Part of a small language model's weights: 6 heads of 32 (2 for keys and values).
Each number is 500 + 25 x the weight over its row's rms, rounded and kept within 0 to 999. Layers, rows and columns count from 0. Numbers have three digits each. The size before them is the row's rms in percent of the matrix's.

# layer 2 MLP up, 1024x256, rms 0.0591, rows 643-749, columns 64-127
107:511498509551477491475472493523557529516513474514492531496497520468467509509509496508510468485511516503487479505498504478489495493509542480516511440465486509512480478454538465520528503480461489
096:540509499515563487520503495487508504533478503507486437510476516485556502538493501484471507506503527493485482517491490498504501475459525572475527514499536513518487494485532488484468522487475498
086:488519533527507484495501541513521529497512503524474474512488495504530524553482486510482504503520489554526497455507498536509494548490492506512480536496474514485488505454454472461476500514501542
103:518520497496521516466495470501561493497496524455483495498517541505488503525521508483505515530528519490474550490548507512497460487456493477464527517481486494454510543511458502509503512466483489
102:533486505478526488526495500495480500451432471504497516448508508508480512484530526529484552458525493465450461499472522468486511540506476524539520489495494505479504521477518513501512474538504504
105:492489472483501494552509468495471519504477483558482459471517493497483511486511471519494452460486494486491588508507467518527514528500462536538527477442505527498527528538524524487484485519506507
103:451479497468457493541563521483538492459527530494485489487479494498520534484490471494489501505507535459472477530493484505500464442566510527489520540529474457540481500458524491497513523499485472
104:462511484505510473541504471545459534501512457495567490469508543538538507497516524486534494493521527540482493521512513479478550520509487486485513494513505504499493498511491493507494489486496492
085:510503549470499521453499443489520468476506522489466528512537520510519460467504516475459487574491516467468537472522514507519533455536519502516490495460491520514535500496487491481457516461496510
103:463464494524517508545504514523509485529482538491513494509538535487472437500518494470511507500499520485466505500533474504474479484451473509509530508493490511494487534491516457518450514515480509
096:471502500493508494479529495523512528469480507487478516529456481478537511511499478470530521486481541525475449542542512481484505512468467519486478499458487485534500523554523509499473545507494482
085:511488510490452480479515553499511492492525480477459528496485518485513504488500448505518505552523491525533519493450476505518548532462512500477530484522502517468531515476508477439437536490488521
096:425489498488487463504504495512522485435536461456544573517499488504507523504539462520522512494512526505507481442514489498538523539536502486496468474477510489521505498529537487519519523534508518
117:446504474513522529483496526529488523533528515517507495512512481502539502494524485491498501503495498486509540464511538526467523489471506497504509534486546498501487518537486523488494536453482469
109:509484562501484527549482476515476493480493548509534519463454518487472462509519482487532510514502509513503465466490505515507499529453474481494502501521515547497527472528498491475523496476530489
085:512478488461498534450524539507500520502454502519521475507479500489518522519514506484497527499483487445522532431467501486484462486504521479493500503508507474546439502552477495484527499531514509
116:483495500526499507485487491462518483476514499500479548511498518507538474491497508548486530515496482494568518509521527499472499486525524535498512514507517522517508505407459463494502524525507509
083:487519545491521490503499521537493512480508518500497490514530486480539525459489472509515477527513483498469492487499511533479505488473526469463486495498522497471564493498516468495581480450480467
108:492471455448553479537512540500485472528501489516541511468519503547509502528495485474482438492512494488514499508512545517538499489495454492502506486506489554497493472549495546499533544469486516
098:500541480510512492537479476515484524498469497513442487462515491475467507529485508498517510520519512521504484512524493496528500506472500483488498432507491509488491518476502501489514497518521511
094:476470517487497533532482522492466503506533494471485507524547534503495492522540480547515483486546514517466474536480489506474509492497471472547522452519493494509515523511480472491480457518491501
108:503500508480512500491446490509488469496513494471474473508526516514478469497496516470500509479486531481472526483451478466529515510481492500535524470526418526516467514501482492490469487510464445
099:544493472490493495534476523484538510500502457532474539520437555443495489516478494477535491496514458478510555500516498452494487507447492531505515456518494538494535497499502473436495483504487498
103:500479516520477493524481494532541473530497524481507509527484487479522527472490475493538502518492454490509494478492529474546480514472512485486518506512498475488500481501501504471513505517490510
101:509474465517455520535511504515416542508524467486513488481555521495465499539502482518523476460495488466465509512542495509513499484448543512469516494509452496487463483493492526494490487537496502
081:553516463460463484475468490537452520504489541518509523496512476477492506430487524503474518466524484504542515521467522503512525518518513432469492479486491477466461476486489492540461468432510512
110:527463487518494482504495510558500436513532525481510515468479479474540504479482513541523517504489502488524498474517485556521500498509521474496462478513455500474491459498496437501521547530512467
093:546500502549517490513524527523515493464576485516527484506505512519517551486497483538503448490541507497512503534514514478542517485528504463453507559505493507529522475458509508492510479483446497
099:502481470458512489486551526473509515488471483509496496514488489494474470488493464481490518496452555507513475496464515505537509496503480453530458506477545484494514457541533527491538518477475481
095:462541445493461501511516516515497502554518516485492457490537479424515496503473517471544472503524513506507478477502495512466540529466456495484509511428496534521462491471517508505452521521491457
098:566526537507496484512502483458463484480507502481531519486477476517523491517457482470503495492486533524484503517478490490494522538494484463497522472509535508517509515504532467468468483497473512
106:504528475543532484490502507499522485466506505536528503512534531494512502532539510512518531507537491527483516500497465500479482508470533510530494512436513496504519543525572519513523480466490490
114:494498508515511431536493484508483480497507509467544473531494548498453485499513509524535530495528460521486485426505486476524515483495503488467507497523463485496503496518467486504480496497520500
087:471494539513514512528486518503500487509524462479534503497538502496490505500506465518443506476490481490540515550529499491506488534519493488513503496511504466506532475491508485496503546468484496
097:511498477498505505544513490517524504525474475501472492537485502467479514503477511500498517471446518462493487452479490493489479524525506515494495439531519464505500472491489515493497516511481541
104:566482519508485464477501543521502472496453491495510513520523510500471525531526527502477492523489525472478490534516505504503452509503536485520506445545513504507480447530509484515527480497510492
106:487476478509485506488507542493509516478533519515534534516478479521550510505465483551510506486500473502484469490495493492453497521531469492472496491463525536512470498518509502505553530469502532
108:503480436543544449508454529594467492496530517519496485516531496524534467529501527534522524501514440478493476508441514504451504451515486471465511483485468510495519472516530543499514457457460492
092:521522510508477491550489523523492476501522516481530494471499506515509528489520465490520508467501491537508488550465515494519480475519509491517536441499507535510556529526494516480524532502498503
089:515508493486493514498536492430524513507493537527491500498470484518487539465501528520534497502519541484570475525521491532515505516494469479456522507510514550507444514524475498478479541522505516
098:528509513526515472498507500516474449493478506533541544503536495502541465484485523478531475506479497508502512476495520484548484500517445539465504496526519498507567548480499496509522473490506499
093:478519550518503520520512504479497487472507504510493483477471518534478534507485468481534497457490494507451530537456492475467538515535477454496535549521480518528483525489511484540506503516469528
098:501499491532481512468482504480530481473540475522477456533526485534510529496505491522486477501452529530491467469514481542482506488528509490505526462481500505467466531471502486486507503513518483
089:465493482527479525499499482509527490527544533476511497504527502492473449489502540484448455475512502507443445491525497538550507528489472494532565491480513483535555505519511495522504501500466460
096:497527490521513528524493478517491495474481529518452523510516474480455499501539515496526474501477493496464439480520529476522472536496495491525503523508524553480478508525517490481458556513509510
110:499487525546507492514525473501490506513515506461467504465550520517522485501505493477471483484481541529504515519542474467532519522461509484529500532506521499479457486478462504506454510490513516
121:543490546508550471514535545522468503521512455518515476508456495524518533512471494511510507491492467529462521491467454483506496469524518506502542468490507525509509540498525521464545507470488523
085:499527494474493503492450490512489476529480484489510488474518528494496506475502491463503519523498517505500474470500499520463506500512479519485525526513465498508475538507515463442500466475498481
097:483487549476520489513457497518487492476480488482509530479529525485527519471490522501493511486557492497520500478470491503550517530508468448494521516517512474489507486504493464497484513487487497
116:491466527486508484495490477511499526488489517476519512483541516511534500464493541514506514529493475460500487497566526479462511503465488461515496484521521517463520505498458462496511504487471494
094:556520499491497518535498542513477481527541487493510462492489557498509482512474499518479514532509509482507529454486478518496555485524483501482531477547507490536461536543506513526492505510450491
105:496482539515471458468490523501525506491514490502504509448499498535504549506478524501535521491476515472473502519459455489482473515480483498488487515498489530520490481483521478482495503531427495
085:534475499541522473578556468487513485479555493519484444489471502527516527492540508453503472490488502494515493500488514482498472487539494513482470475486522506533459503492499480515509490499495523
112:488525475561492466477479507505488471507463529511488542506514493479513499469517542513544478463512510493496487518486532534480539428494488472498481503521504459455495472515448460527546508498518497
110:487500520502519520504489536554488506536507499462512489493554512500534501502475501528542515474537508466477489502504517523510508507473482508545529534515525506499449513537539490509533485509456507
100:466510495520499476503516477518509465467474489500480482535498524544509497473520547483510504496549527534501511511532486530514488529532527510553470496529530499481520482471484520491527492485490508
134:518506507506493462486448510531515512496545491499522479489458470507528502505534527488471463490494537462430538466493545494501498487491476484512542480477501462481514526508490486499435532478490542
119:502494519538543448464480494482463509516518493448507467543516465505496453503522493537499531481443505497549505469485486526470514481536481471478522522499477489485437471515497500516514495457474449
102:525489496530500471473506444542484499516507518451521490504513537508492481503535490462467465477496479457479489508508507525543518514526529508527489484511489493478444526499528479476489472470504502
095:508516517538519501494544508508507480477498497496463461499558452478472536512503507485524486484494522487466467497517496526547490532491529519501498529447493553478452525546499519509505499472490481
095:505456484513532476504477517493484498512488490526465549507544518534501491521513489528527541489454538475520494495486484513499499479497490512483493492485470493468482515490484491523488533534468484
092:527472520527504432499530516523498506524542522462485478478506498484453503498471488492464468492508501518530493506524457487512499482527513478513518468476495509529490518476498515439492465508503452
104:487535465466508475481455518506462556450535493485462519519524507447486534542480538527552482475455497470528482498517515504532491485528482492491493479548476488502537500479507483532492511499454469
102:514485484495482493472509501474475511487520500502496512496507505489499558458478506471498525480491498504482530502488507450469485442508448492468526504521504494504481507442477460480475479538505503
105:465524513517464532473490500484509506494562481435505469529487454469477549500507501520512500497504535488483515490502487515498471499480449487514524513504461489538485509502522473481546455504554506
107:484468475528505480497514503495556490509494499536496518509508500501528504517471479527497479509489443523498504542504505454488465505542514540508519492500507487529506542478528485487493481516528527
102:484477494477502498510481525514484529487485498485486512467519477543531508479481505528508510454473480488501483472494494525538495533431500492478499514486495510460484488489505501501496507520462536
104:495510478550483508544441511531483464508527488518489493522547519480502497480437488476502490514471535493500474486497437565471499506488529458511537522446496515484564515498526533513503487509519499
104:511516513519507463475497481524471519541455471539484489522503526505560504465492515517508484514489492495513480525410496495541513451522501490526513473516477506456462514491495512508517519503493510
099:466512510480491456524490499491515500518477492498497537506523558506544483493463506522498452520523458492508542490528500475504492494541556536503536492534511465497471442489541488468474526497475509
101:496482537510489489456495516517529512485523503561449439480513498460493519464507502500490487539495516502469523458533510496511441467532484500476523510537537507488493536561511521523496525493486523
118:503482507510535478474476515519454502504471471540514505507491535497533502526499550520493485467473509518482490487481506497505504501472487466514540509476484506518540452518514562465514516466497504
093:496501529514510524505502512538518486468490469468473505501494534501552519533450512466505495449553476463513443518506503512466517455520512463477521505546520426453500467524450528490466477505516480
096:539471493522492513530494531500452471483488519515481499531497503484494510499476461494507483488471493550492486494527500476513516491486520493519495516551504514502482486538542530557503490480499553
103:538559478464537505483508491506526497527471544573489509496562506524519497504528462519457523484485484495479496494528526515495499531557480499466505473507510492497518481533510495521506500459483497
099:491518503507487483520489508509546484499487477475509537480487485498541521439479490496523462505502541472511481484551487537513507482532493515547470536541480548466537538481494491511506523499495504
098:478489519524513537500502487522541492510511499479515473465542510525509491505507492467486503504493483446458489511531529441541498510508536492518528534522477528475483509434515504482521532482498494
098:513511517500466504479516554507446524481488470526458549514500512512484509516523493544478500507474474509465454517564462496488494493456483485485532522514543514528471501518521506518515481524498517
093:512519553508505483512497491480504458534480509540465512469494505529535498447529549514512471464478507538539531507489498508514489493486509527500494503515507486494495489507512535469488449541516510
092:514492474476497496498542479501488494513472515475466507510492533519486518453468498469500470499480521511486495536469492496520493514487534503458503475489504529480472478461520490508446506461555498
098:499502488493515499484495520531531525446547517457500471537516514507495485519535491440490507522537494528495481469526532506453479486501482492509494516497515538522453517528481481531457472458497471
097:480481528530520446477484513491511507507488485516523534536517526491489463471475495491517495490505511515525489480457538522474473525540506548542489519532509487487489496485539462468515522489497507
097:564549520509506531481506466524507498505464535504505427528554503450524503474549475508475505489497482464478510445505507528503525548492479509516472527495476481533514540472489532509483492486480505
096:502482551500530526506470509527481491432530490484541487525492496511497501530435514495478512496519496491465488476504496536468540502518540514526534459461543505497529461516478500516501502516473533
092:473483471531510490529490488525523478467521520505465429478468531472521502490477493519505488514509527533524490526484486516481535501488473498494531525494525529485515477529524512506512452474494495
103:483512481499517459494522489477553490498480502474460486511503500500506525498495466525493505494499484519517517512485501483540474495533533532500498482494470489470518496484520517516543499437502484
099:535498521479513562461509493509493499496448490464517496502544481500476481534478477529485500510494496557491510458489490485477506468452519526497487490476506529519467532545481508497493500480505517
091:498548519497532526483514528520523516520477487484495485476557494520483504500485473489550486513532472514465511504460470532523496513515470489515463496499483492483489578500498485472491467507502468
108:500495520500508468483533505488540532510502473506511490468549511547505521497547536531485512504526469478484498465538509485485516482504509482443543522494505513530504499545489496507499523444536509
094:498494493463481454505493477556523469498502525481510464512509510465506523523564531513475471514500504509522523497499502503515502506477500454513497485554490500487483527546536502491508487496508474
089:514460493482500494500484514544545460473525538434471520537508522573495512495486445486532486488492500477498546527476547493512478497477475480519533486504490469551482504471502504470489493497466492
094:509477516521531492512507463502501516455469525483522508482521473461502457498486472507519497516503509533505488526515502485461502520541455510491500512485510551511500494508495491500502508538553493
084:472550508480482463451480467517504528549567509505498504526479512506478525539490517494495473495524479511511467468507517508442495466510457492473460528461472518495522502488514436480492464512513488
098:485500518492450494480477468537490514503497482522497473490490461462537505483493550471540490477515504447519488508512453524558512501473450529496505509432546540545534542496458516474503485494485504
091:524466511539508493535503511509510489507486504527531459540491504501466516540534453495493526476514467530480511459529441510525493503494528524452476471489482519513524505510505497481499544510518488
099:514492468491472521537497499505492495477509496448484495482502523507481476490482477504473516478501513532518474508526499509541485479549477505487509507507479486526475532484533463482467483529489522
097:485491509501509528520482505473472471459495536514500520541486546444488490496531510474518510492522494508528483508468533523564545520490493506522491490469498468476477516523511526526507549517471494
100:496498457502478502483495526507518496505512492472500499476525529522494498504463464576481546478535434503495476476504483511491542506524527481504501542492515499443477501526569482519521489489548474
086:466516484498474495558528555511516452526521454515508513481470476440499508466476520492502490491514496510457531448499487535481508480466505507522503500493512525529496492529494523491477526476517461
076:479503499481499497507483508482496523503471513519528515509484550511497491483476499470494491528495528500450527505523556505514547543497522499507498488506521471480520493491487483526559500461523464
107:501499517512487482522484530453477524526515527486501446494525475488492529476464524492548491463479463510463499488525468461527488512512489488501518517507483524492514490501520517522516483494517492
095:471521495529490510500527483539510486486482501509462536530522500492505489519494514459482492503531526539512494478480526525478451518523552506512503533459502505462506511518516512542500501522511482
097:505446503444519507487492602521473501511490510484531512505470540455511482514449487533511482533441546505483509487521487490471488530484480504509481505461504519501503520571495497515484500484535487
087:475468451519508529529509465480541516515480512500466479472519520488540518460514496492497538475510553515492515465526528522512549506498472542461526550524470496515530480506503503471504466512488501
094:522517490454471505513481526498550497515501488533523482492490510513482492497472488466534497503475464505469472459514540492524466478495514507520510492462469508435495467488504475446465491520523458
099:486433495505488492521486533487545507435502517465471512565493511514511481474497494501551468492492542495513476459501503515486481497497504500460496462544463528509557528514508511489491521538514537
101:543478527465483503524500512481506495448499483470499481522450498552471505528449521502475497485518488503500476512484536485503481512488554480494534507541534510492515432483500504475510502500548496
# layer 2 MLP down (transposed), 1024x256, rms 0.0591, rows 643-749, columns 64-127
105:503499513509495453508510543487529513530510528485498473539482475502497491475528483515463518540466466472471467447536467516509473487558517494497548525481500465484515488535548512476530508525518508
083:502522530499466498477495488521488466483473532482476497507516485569487481489495492490502496533443496500527546469490516483509503495501473495511489499475497462548500504485531529507499471453509451
073:485481474530498515496485502474463514534481514501519531540502474499468541502498490484476504496472536537510528507468522462539487481533517529542572479520530494534498548504545535466539469468499494
104:565504521542516504497494513512527505476514494505465479480491451482534515507459524458498528490502476447519461477454529513513458472507454547494494491460456478503539476470513493490551473524459455
108:479522483460528486506489524505523525511550506573477531538493468494477529467550485521439444509490497490469554471476493497413490497477529511492480509498463514505479479516521498503467484521489482
103:519498517540518508504508511475542510488474516477480525476527517481541573494528483495485492468491514495538485524494510553542478493552482513492513519520522515506506526528519486533462513441463469
081:501476521522510478450455519441485490515483516489478483538489525469516539505489503505493450473528505485493501487485503511514541471512493479506488496481494525497539469502455478473520503499520491
111:513518491479520455537511516538458501520524444537489522478466481477502508492476503528517492483467494488509461510486472521443512490484546529514484524477481506474551484489508500528472471526508448
076:491502474500459515475463524492485486487461477532467487474504526518501486536439480504508485502518464519468508445525497492511511472523504490516508525476499454487530493524535518511498468504469516
091:528543470543477515491480504495518506492527434501492477552480532513475515550490558535466523527453497556481531527495493487486544504551477491538523486457504514526505532516466547519549529468480490
091:523523481481529528519476520518455515563503490523560475513470481475502507469489516516536532490503495518481487501478545527519487505528462511515483496513519458527508508503491463506495511519530500
083:481514562493432503555458511569520520518505513494462506512525515517543507476482516491463442475522529494428464525488470466490508534502497514508537461523503491481500492520520477498463508478545569
096:523514502539509458493522546480454530540505507504444489492502481541468493530511513508498526492493505528507493451525520504513452461511518512533491488469514490472517518467505521497501433510509457
110:536503500491496484503498482487510503481526512511516482542515464478525511524532550469543528502523473490500502516488530514542545491486518490504465499494517508500514547472491501502500507463522438
111:520492513500504507427519530491506491456534543512493471472468515486480510471465479484451526505518517451495526504517461493491474511486535456526512513517459537460505465476475550455516487521498521
098:495532511508498483490520481449521466478533546472461472455489456507460566435496506516455486480481512507514496496525528549503497458516470541466492483498521503500515518485495512520484430511490518
086:465488478502515498506502481522513480512480505512492490582517482512506494495471484526486457481514536526435517480450523537442482496474478518502515515503475477480528496550523514512495506499485492
079:520503483484491526527487484491497498471507482523514502515470516539480496507525512514514508528522528513516482481464514522520497514517483512496509516467491517550466538484502514497489499534499525
097:522532473525437515495499478511467459471533495480501516505508521479489488496547474489519492479509456451506497454542490484515518544513537525486442507507449469461518492460488510487539532525541456
090:509468498476518495498501519526535542526512488558506511511505495546528489492481505464447499526472483503531498544494559500490497585510460534539472454535500511516454503503507490519522533489508506
093:447530509495518501507503450507497489508473462436480520488498469500480499472500493489497517458461496502497490474527496476535470499490510441490515544465488531497540488536499499513465556472512500
107:514452477480499515532527551497495500456524550526504468533480508461522522478499514495528498498489496504507444521489523508542454489517458499485502493519497483524506457491513502509506473512487507
105:492485525503494506443474477471467504505512498474522524460486476513493507484496474471464506475506511466441505475499519506531501537479491521506505546564511600479529474542482499531516488489491503
101:469505496578489511453524550517465456472513531504464481508486537525450486473517531524453494508502448510470519489516483531474539503526484526540556521494497532501494543495503481503465530508515522
098:525515481527496481471510503478488463534492438564497522474502520458488482485517515493491499504510512480503523538496513489501558488483450516523528517513504489505536524461505517524478486500536481
088:500479485509524497536481522541505523486485471498521528504490470471515485481528490513501489480502531500511455442509507493507482504533497452529549498480498469478512504474467482502483500524480500
109:502507503507536488478516517511525512455500462536544485485458490519525541483470489512491498486513490470472532463509508516518493478444496504508517514545495494510439496497488495504454479521493500
103:445511508525532510463475474498538527506506491531490504479473544522469492492500528495457527523489526446545559501482478508504443503461483491488514494494520512542511459497501492535494512521539509
091:505496515495538530484529509494445468478516533451482503503470485519494492503531534499476487462486491513489500512488502484535476521468480504479505487484499507500473514500452506514511501491552485
090:493484513533510534457504518505524454448485495502539521497455516459495511501466535474471523496481479520472546539515543534478493473503495488541476516529501490505563525489475521525472467494483535
101:504502472498557520468478496505544538496510475542472490509527497530504510515477502475472495507504509454502505466491480492495519510482490518514521495502506517486489542473500441544498525468502547
097:533434534474503520497485523524466483536528529527477550476516516500463498499509474519502495476496470502481509430493485482502542440520519521502500462484519470494506520522497511458513538499503560
110:513497533526509496559505505503516500505481478489478458511488483463480475513486520517512478495459495520553473498516507535526501498480474526512484497500502492527503485466477531485538468473518486
095:494473469504482549468522564527539546467505510492496483492513520466470491503524503489529485453488552500508516485471469467515498483483507499460445507501446467546487505491527505489488489503459465
099:483539498500480534515510526480537503523469500502501518490456496519482511476516492498499519498489493485499505511496428482525511496488537509565510504521523503506480520520493524441465492524491456
100:514489487511505526479513543502495549490527493518500507486499459530479492460536499516537474531519505494479437484491466504438528480508478500485504522512532464521523514483474542482492518498479497
107:518538487498536469503519511517446539467474514485520531518474500468498514476487509518562553491516496521492507469467513455499465522521477473488521556490514475531486493499498475509474530525501496
111:445529485518532445470491496526504498453499450517489528506537494466464478510527471520517486540479523490519518501483506494477522525506552507521488479511516556474481527513500522520517521462458543
099:517489501507498481500542471553515493482532501523534492478475489543494528474527485496510492492523513438514523483521459503492493493486523497504521518540477489495462469494469490520500485514511509
072:487490497493467494522485520515507521543523458488487513532497496445472511469530503498517531505477539477518520529536472491501498513482489450506536516570530524498447465473483473491442526502483456
104:518489521484528493498515489495524492509512512522477524498497498517552490527528473475459482475490502523528494483494508486508495462510495569498468493539523479493465494530468523500488504565515519
095:524495480486478507544499487482475502502484494469473522544475483483519545549560537480524483531486517531491537499491498527447474536521503533466496476484539530503469467510511496468511483482469505
099:520495522504556470513453486476493516512487492504481525475467499482551452530503486523527499513497505520508501517522529501504526516459470523492421501470489490486488500474511512485496516495549537
090:498499494478519516501515513489493500530473545491500504511509474479482543510482462505507512492540498515500538488502489512528528514500521488523464470526496493500490503504472533479553513573552514
091:447479497507554477546500487495481574510523493538527489500501508476529517493482503483548490458493525482481487462479486460520471510481529468494493504480493558477502503513502512487547468508485564
111:481512550525495504452516516473532523526496467510520512506486496489499503532571496500455493486472498476511499519503499467477475537490461511475545478526491510508506499493539531465535478512502501
127:444503490501447494455498505494454490478489512491519529469458500510486461518525478509508530512515499544486488518478444522487490475505515495512462516483466489536505487495547512518514500524505503
094:530506496508478483498507502462530528463477531539518445479502458470516546478529522520483504471494443466527490487538503516486481523489519524513499484515478503501494490509483545477448486481489505
099:517527533505525449531508534464508475487518529474514488436474520513471493461508468478563520492490529499517509486511525499510497438519484475474532527461517510478512488510503539487491470484477515
103:499506499505497491482544532522499494505488553506473492505519507511484487529460494505483473476486485512523529494469512513543484534509524507474490512521457491476470480504493495469533494499553452
101:467513496522482485497511514464513511521570511511481483495463496452496517486475465503485494488493524492519488516505509537519497523497505502491507487527542499487498519505505527496520508543483493
108:533538479519525497528534485478478490515526471463461514515507493524527514486503493498481553530431494478519512513502477485525519504484500515458510521471511459467496492475468577464514451471491514
098:473489546441491534513498466506494520488480515501460501509458524485569517504504482510525489483512519461505468486492534521478526466484511459482479507467541505507513480512489487509468460495495480
110:497543482495515487485525502486529471488517504484499422497484489494527503456481545478463506497487538500482479490497503461562517501523490440470504487513508475516460475474499546494452537537499505
104:478510501510513508520515464484487533471465539496483531459485468535475492531519472463568469496476487515543482512520482510510506545501515526447517526554534510476491476494523497506490538445486506
097:536474521507527443491480475498517475514452503521466477519551476492541544498489485481518522487525478466466517511502543498540530527515493484472506498544489469462466526521505508495515527481535511
113:526528476504476491481487511529519479496516497500474520489499507507529479514509520531488546484536500479540507539511495513487523485495519463520483500472477487471500485475495506500499478485483533
112:475514455458494492486489543459493482497539471482550490436481530516466519544494493532502523538497524488490475501533504523520498515534491495509461505523512518495455476522505524458516493483483479
110:502510484490515504515441507513504461492502488485532512518519514480505521498542541502461548514459507473498498522517470497474509473491511524483460521480483497497512474479478466527475497475473493
093:496464496502526480502512471544525503492490519518491531509505476495560487488499454481528533513494486477480487503512494526509543497492479504477486506502535537502447514506447489430486509447553499
093:512536490497515524557542459459508533474522482482504484464487458496499508493565475512560500512507485482497473507513473491485556521443518518522525510521528470503529506498519541517535487511550521
099:478477517497548490560554499512526493504504487495491473511492501506522494441507477489482503415497569531558492527506508493500508499490504520501489511484505525519472549510492501535504483480483514
103:460542504484517523473483470420524468495492489497520491483458492482520501542479517486485524534502552513503509551523516518520490499487456502515503490484513489472492499475511488476485464477468519
091:482509513473502491466446535492485505481548473511526537515456485522518471511521502530458499508506506525478503493489510496480513498537471454522504551517514460482493506484481528536498478515451519
095:520472513513511507495541509519524495519514530510524565513490466458479464451500543520490489473526518529519530491500508521472526466492475561564476506501478503486492505491494544469542458513538459
095:467510493472464544486499512504493522527531490512468502488525526463473488516487467488502523495503509490518496485480535496476496523470469465468540525471486526499466485542479527474562521508484468
102:478543487530538469510542520482506539489496513503506479464508515489507481496489525521499541507497527481512486518478500490544493474524523479496494506527525531476495505458464519441515537520495496
101:509532459517529490504476493500487541522497462521481462503466518488507538507510557489539497501499549546499536493465506510479478489468496527479547501466550556498473499482535515524503481493509531
111:510540527511493484506533472531501523530509441510503481525483519465497490502500481454507488498514569473485524453514474491508514522492511515520488464514450511462519487426501527494527526514482470
098:484465498477425501470492489463472541523465443474479516462520491499502513504461519500449525493523502467472504543521492512496484480544514495507484514458509484505491519506489509509525512475487521
100:502523514510531506480516551548497499482504506484508459487490537583505470494453421513458504475474420507454493490490492498517509472590522522462491506503447488482478463497499516476522538510511509
112:465514499482513507508562452494512483522512482484488477537521502473497488527516512520526516450539491543504493482556525471505493524481519508465506475510492504479532507496506472500506494526499500
095:490479522493481500516477495496506520473496539494466516486493499505456532464510524517512493481529504503508523501469514525511479533480506513499529476526484519509501472520505472509511520543509523
105:484468515482455478498450485528488494486515519557525476515506513542486469470515569482496481498490517535506472491492552510522507506478471499472477506505503515524512505533494509543572498508547522
109:505516506523460508494472532510479502497519455498534508507456476460484522508527510527532470500504498483503499496503484500505494452505522501507470531537507502476493498460483461469542472505472486
099:471495497494478510476490476484488459483461499460530486505512482507497462511560521500524522512532507514508476509492535527505488518481529464483512492520547474526487489485548500479450475503520507
092:480507515522473518507492472448452534516499469493474498496491532503521506536534502522510496475518490489469498510456483499487507532512479488473512500490490504499511505496500469480545518480522476
095:539468496531472489503480471484483501463532484508520515473458527479508515465497477459539507503536503531538457510512504464511544507516486510558511511482488509493500487463476490475500562455494480
098:510452514476498512518479517526502495498484513464491457472504512542473506480495489556440491531534454510484512484514503488529496514484514545460530504536492480482492516521494527482542511516463509
091:539512495520523495472536495515469504519506484526521492482523502510499465524513517519483534523489478490468523506491527528522518539493490499526501538537498541511465489513484533543542489511512521
103:502489511515523527497484540473510560477520510477463462496501463475505539516477491500533489514504481476501513549547510508466503492482524526508524516514495520486485523487486481518492471562492516
092:510440474513486510494501544496514539491502507487493462490502499506503461446450490478510498471492523497456497477514485506507490446484475487504489500534471473461487495490497520451487528525472483
101:511503513469511526463472521481481498452477465518585507467516510511504464486490513500523527509476489529517439511489487504473527458496516522489524516506482551486490529544465494520483539489484487
095:527463544487465539482474521461492539474490492511496508526475498500493509509460545468466503514478509537485480500495533534499500489527493511509530486484505490497508531483527509505504544492478491
109:510478469506490502512540496478511507493530519512498487461544508498484489484463470550532551549514511484521496560485489491500487525508523546497512491507493476462543507473503480523505504508466498
102:554463499466546504505476505511496450467518479527492552476462486452506521460476506534514531498502495472546440486468455516534536525478538532504482493472498509509505540497490486542517529504503490
105:512430541467534509495460478506473527480526559516516492501528483531518505492489529507468508521525445511500551517467521521462463505527531480534486487511523503500481473501484490521567487482513525
103:530496524499444488502501458529562522490529463529489483519468452502513478469525494501508521488511477492517433496489509498467503426510474512489489516495497536496516475504510507505466543514464467
104:499499482468517521504529518516513495479501562503497501515494475546513510515480523498518497478539472475525478517521490496482512537571486490550465451500495464521591518477462501508508519508518506
107:506521427488505450455491477491464491518521504480493476548475505479474467460477513488488519525497493540481518461492502524505499506516509540551504540533553553476511475481514472501524491485522466
092:484504473557450528515450486484536533503505502517470506484487485527503477520482476525467499504503533524469523512506488536531516490492561516470516498488515537533523487451555496476500520559464541
097:486475472469506511502511535528525460529511501468536490474526481549523515531501530555491467483504504490509492489518488474469506467462529509502527459518506527489462526451497446490489499507471483
090:487479534497468551491496523445511497491514523451496504473491518481510518497471502495557523511522518534524471574491522504510519525509486503506428477501550501495481470461503560526469505515508490
104:495538491556507513519492517483514502564513455523468491504475504497531483544546484541507495501463494478483496528533505500495473489515506542492484483543509493512581547479470507507512493497487470
099:498478502507473500498534529507503504528501522516473470470481495489477493477491499511526467472486494492490503525507526519465472500486498498553533504466538498526472478464485495523498493459480490
099:486507540512476537510471493521487505475524501568501543496470459557497486539529531478508538500538471512487512540488539473473486514485448517505506483508451544463521499513497518523497522536505460
096:542463464468472488503546508479498504519528471501529509530476520478525526491502488528499497512481465516532525510515508466473490455531516501481537504501531495462478481490486495500470493486557456
104:509468470539524516511478511532443519506524532492518516521532465542494539478520496531493505507506490497479508458519511484476512472487484497480447492524522508462465484482467514521519494494511480
099:485517513491497433484494515559508517531486536490498499522512492489462504491479458510487533504491507499512508464472498524462523475466472515502483496483470548528498498539531490521464546458464494
090:524481487473525514506491527532473480477492537504530512501499427540505505486515514504508480484504460508492510476499508520509528465426518540498497558495487550478489513485489488447511528493488475
115:469515476516501517472511507485486492468545504492496468490527534514529483481473501487498463480534511522543484508536500528485517496502491544450468492511491464521476485532519541482544524499516528
093:516541546514490489454512491536500494496503463511512509522501517540502509486479490467518506431497476521514505531472478471508464496480477484474526495511471535511535457563514474521500434511542526
093:505508459548521515496515490474478524482505509518508487521481528496506499473472535459537555513512476478481511524505505522502478565485497511536445549480503469473505530484507545472531476571497459
095:451528475511519499476515539486534512513506519513525552488501472467554510476485537475487517506491487519506492507485484489492502498521492509480505465500483495499454511513483534468478506489488471
100:486497456513465547501506486509478553502498483464497501509462486501512492487490443555482490499513482496523491511534487490492470555469477449541541475521524492498471486500512513475493554529484468
101:517513473421475470508542516490504490457518492506515526435516463527519488536490530505433480558506504499517510508476448512518468483514498486492529530465475500513464450435478490511510509483444496
105:523468520522466486510546531419511477518488489469506468496508493515492462476461475490547476491510441482530535520471493492485478473530465468483477515498483480495509473511522520565490513541533498